From a checkpoint of a small transformer trained on Wikipedia.
Size: 2 heads of 32 (1 for keys and values), 4.53M parameters.
Each number is 128 + 32 x the weight over its row's rms, rounded and kept within 0 to 255. Layers, rows and columns count from 0. Numbers have three digits each. The size before them is the row's rms in percent of the matrix's.

# layer 5 MLP down, 96x384, rms 0.312, rows 43-95, columns 0-63
104:143153101108161155134133094124064155138122142114187095110180151097193107089187092174118101102132096123098117058131147143146190106114105116088193122114115135093130090132185098106155112182071081
103:143159106146119124170124175152129143111146113101165084114053131131120127110165103228142123113077145066082111061108110112138082177164062122127122108073132158116109108117140169153073126121124114
097:159173105135153111131093135099118088133175140076112108135115076183169130126136138173135096105156180089116136097145148123094075151122121135047120119137122096129123133166066046083126146101199134
090:144165125115126146099110126168104100143126098102135093212131134094123127158113082080174128105159078100038101086108087127114063127073132120144076166111180119126128150093150208120194107109005121
104:115115119128102092229116115145154162152069175192199150137087136159159123191097120112083093122092146139131128126184120139125157103129150068106144107131073128098095138102099154174132149061158132
102:191137075177086148152149118144133108113167120094081106109112142109116134133198141073131170152099137128126131143101106181124193134153118073144158115106111147107153151113150161161091171152149127
099:150149133112100149070117104143140124142049111093147085082129137110161110109136135144054084127129139119116127170107099158100128135123091139113202080134150100186085114163080060100115130194134087
108:147146093127147029102097104111072110137113077126116125180110143093131126119153096132148125115131155096149100116108083184132084091087143186217152116123121142126124090171115151151169153233101144
095:177191144097123142104101083092105142135103110140155106149136099170104153134149130115145086100130094161158088143095146156105187120106146127170139159135163209112147144149126173068137141153093183
096:148164062165125155138049177139137130124132127099100191121104086151129126115103060102063162147149106136148174130113238134150155089139179118064086112135104113151180145128157201137159109147164183
110:189160115147166111139140118172164169088137135166099147118096145118117148147153133108081123098137156134120142105106177097103097086060114132139112135157088165148134179177152176092123111145118083
098:043108094175130108095127090111109123093092229108126170114147158128072158109135168121137120128121110133172095127083129093164118172144132127148162166110186086168135109116215082117172188146164139
096:061142184098125105180135094136172140085119149086154116120182118165131159138136110089109145165145167114167190112164137163136141127048159078135118110109084044136086176156109145109135143148121164
103:141145153186155190070125056150114111120137141169160146138152151176140149164112159120109137153140109094126137091147139125173127084102075131131114108167090154164145181141152113104092094123097153
097:148125136163128127179139105132177135158112101091135125157162127130133083135105189080139127114105133135116124187166148104130209117093140150168156127138160191132137183137161166132114100131203190
091:135121152071127156137109139089149060156142223125146157092094083136161112078159138095141136118120159109121126142119131129120116143113151127148169139106123097165161139079099133157161087146150169
100:107113151134133121161098127156125056142137170194124091136103174121112140131102138097178112129067105102037099129158113141123062074073101073151107133111184103086153116111120099100113149184166154
102:151138136109100167081136142168119148154112117134061131136166090116056122130180082086090139107111181112137089093143137082122129106124119115159154170127075160202084142144067151142098136103112144
094:132115053104154165077092174148149113164096177063081111143042112084137107088105153131130125084141098135154190152121140173130131111115118146165130175098114140132135078025147134105121102130114155
100:109143141186187126136074189159143132130062176132114137148184124096144177118163129103121130153135150172095101158112115150145060137143136095149160141124159138090146109150096155121134141165145160
093:175067160126133134097121122134184097188117137108161096129140157173171113196099216098180135096118186110137174158158101142112146075103100182146141172130128045103133130111149150150074168141137156
099:131128114088149173123114127154128089170074091111116120172092128091069126154150125186146121090126127072110107155093135084060151063108138106196144073126207103078126102120119162102122120146067106
108:123152100124128143118107097205162110088069129144118101143119141096176130137051129101137155089132133129155095110197166080145155148185056207137113088153116131128144060139162139099134113117118140
098:173097072067139103114162182116095111089078068125116100145120097151132163130161118096084167103105132138179118149153176117160089160128116171085136179119150128076163108091092216147096160063146112
098:131148107097173171099127144166133100109123028085057089112180159117191099111163152106114078115161123081134159128117137100113160147164149114130096166122122144104076128184109089153160156095164178
105:107083186129101133181212185113159141171142168083137122132112126150168112109102132085132147141118102099122113102147071118115156104144106145109091165162142137136106109106082120098102154168145084
096:129151096163144136152149145140127154164132147161108138120025131129161125112096094143147126095139106107120123117088100155200198159189112128144139063114093103078154105144150136160105175173144095
141:150165177158142064098130075182189112077152145088085135142171141146147127131077126145075113156124118161160114183141163143162082115166135149176133126191096124110136092105148138114168094195115103
100:104163172136104113157136063160170205088137130148113131109112151105133129152136143099130127212096142127199165125117128164153079120100106165151135145130123235038135108102099155160100171106147155
097:154149155116143137183108071178095112140126096085155153102131052155091114094160121158114143130126147145150136165115133094173134147099167169088147105164170089138134126061117155123066146130092154
095:129155139152108142122143212123120156148139097082113102122130137167124144152087140101138090142128158090154197131139127029144073163122149119126104062095126115171120206103106121154112105117140173
095:130165130106122114088172140123131148164145077162132125107129128158166116118162128134145092160159089130107142124180102134166112126103133087106109132063158139108140108206085134123147169066088114
093:104154155119091112135097104087152198123111202122130080148134156132120061165124148127159137097088165097105113147107135066089145158062124130133126102138133084120061154135138131115097146099104180
094:124126100163123139146093186085154121163081106097099151089167099093117147125110138144150138107112187147141146132113235213106099086136117113155111181145105105149163119113194172165101118118125150
100:057099183123144106107121161135157118150101187094100165206141139124108110133129131115101094124151111166134122163189096100111111128138126148119154177135156213099147146084129086145100165093172107
100:174062071107134090139137122138146090153040118112066188117170140127080118196139097094128165099134160126086148117067186145128085157161117104141153117097148143142186136142103093171128110087137106
099:049095172115153101165071083047116124109157179097179142067111108146052174087077166169146085109120151119109126160151122130098184122151121107184121075138123115122118126113094096124130116127185134
104:160114134090136058132155151111083174082121119171142127135150117115127156108160121100159173127096206111134111126158131101128127133115103120187145151114125093122153172111128102140149071061107086
101:095090104108084095121082135131126180112109084122079062103127137100107145147160108180069110151113160140068114123111188076108126126125109109121138126105132095130087116128185155150150101145091142
096:051120104119078114086124102121089059162106081126130106112139173092119113180130129180162099090152061107061122150145152132155061168104164137125117090138142074135185131155161160098126161097062063
099:091113136113188145131099084165145068103066138096073049175140072133095070140106134108090139152078106139194156105188201129105107136140137127144121142100104136106156111131054123081133079112071190
101:091138114112126168163166117144157085123149107129144177116164118149177100041070088070140065115142096137143104153138160109074123099090113148174089117163133086153083111138114067163118070140099051
104:105133088129101138152117148133130125130170146123171180130087112101155137162158122133135094133160085120160095139066136091130101050113122140161177163151106107130117108113137085118107223113159156
103:067123161109135121125092121102105151096101151139134129144121160094140132138091148106136167114066137098117091185106102106148090215096117132129092155105090157102120110104093156092128102066113122
090:172080188152158127132156147164089087123174119129092134097138075191082159122205154130175153104106145124132092126142133121112156111096028121091090137108107151128117144108114089110145136109157095
100:099138123174132108200160100128097127163170185162132124114138191123130173096207112001159098139126163128119135130109083186130137081129144081096112185134146152135124120092133078126139093133174105
094:121176143158120123103105116098117181106146137147121108139131096098192117144129109066182196127129170129116152143126135139167106170114098131193106097156082125143124144106193177154173121151129114
101:133125113152133129200173156156095108132097165186165169117130154181151144173097110158076167118185101178146111145141193148141110118131148153089156115104103125151154120216163160086118132086131108
100:102098149118137102068132193092072124127138148088176154076138154093116115106134121126084164167176125164145093139117167134157162155168121132109149131089108147153107132096099144134126155126128170
100:124122120098178113052149124129124123084120128152088150132145151135116091135121118135182122105110155132169132096126096160099144105117113097111159198112124084158110126143167124132165120129105090
103:091093165146119110172192087142120178134167153142130165125142240084162092117110106146139206146117138134100122112138113126090143181117197143137097163089069168146175127085126161083092154096169167
100:160057131133117104109114134140073113123095097121180166144079092137119101150137077115100117190132145167125112157082158103142156098172181114159065185114123134114126148109178120132132082127076122
102:083105149175092107163185152090116198104156050169148156134158104121153120083073176128129166138172149170078023167142180076119177122134165148141137166130121134123133148074073166163123150061135154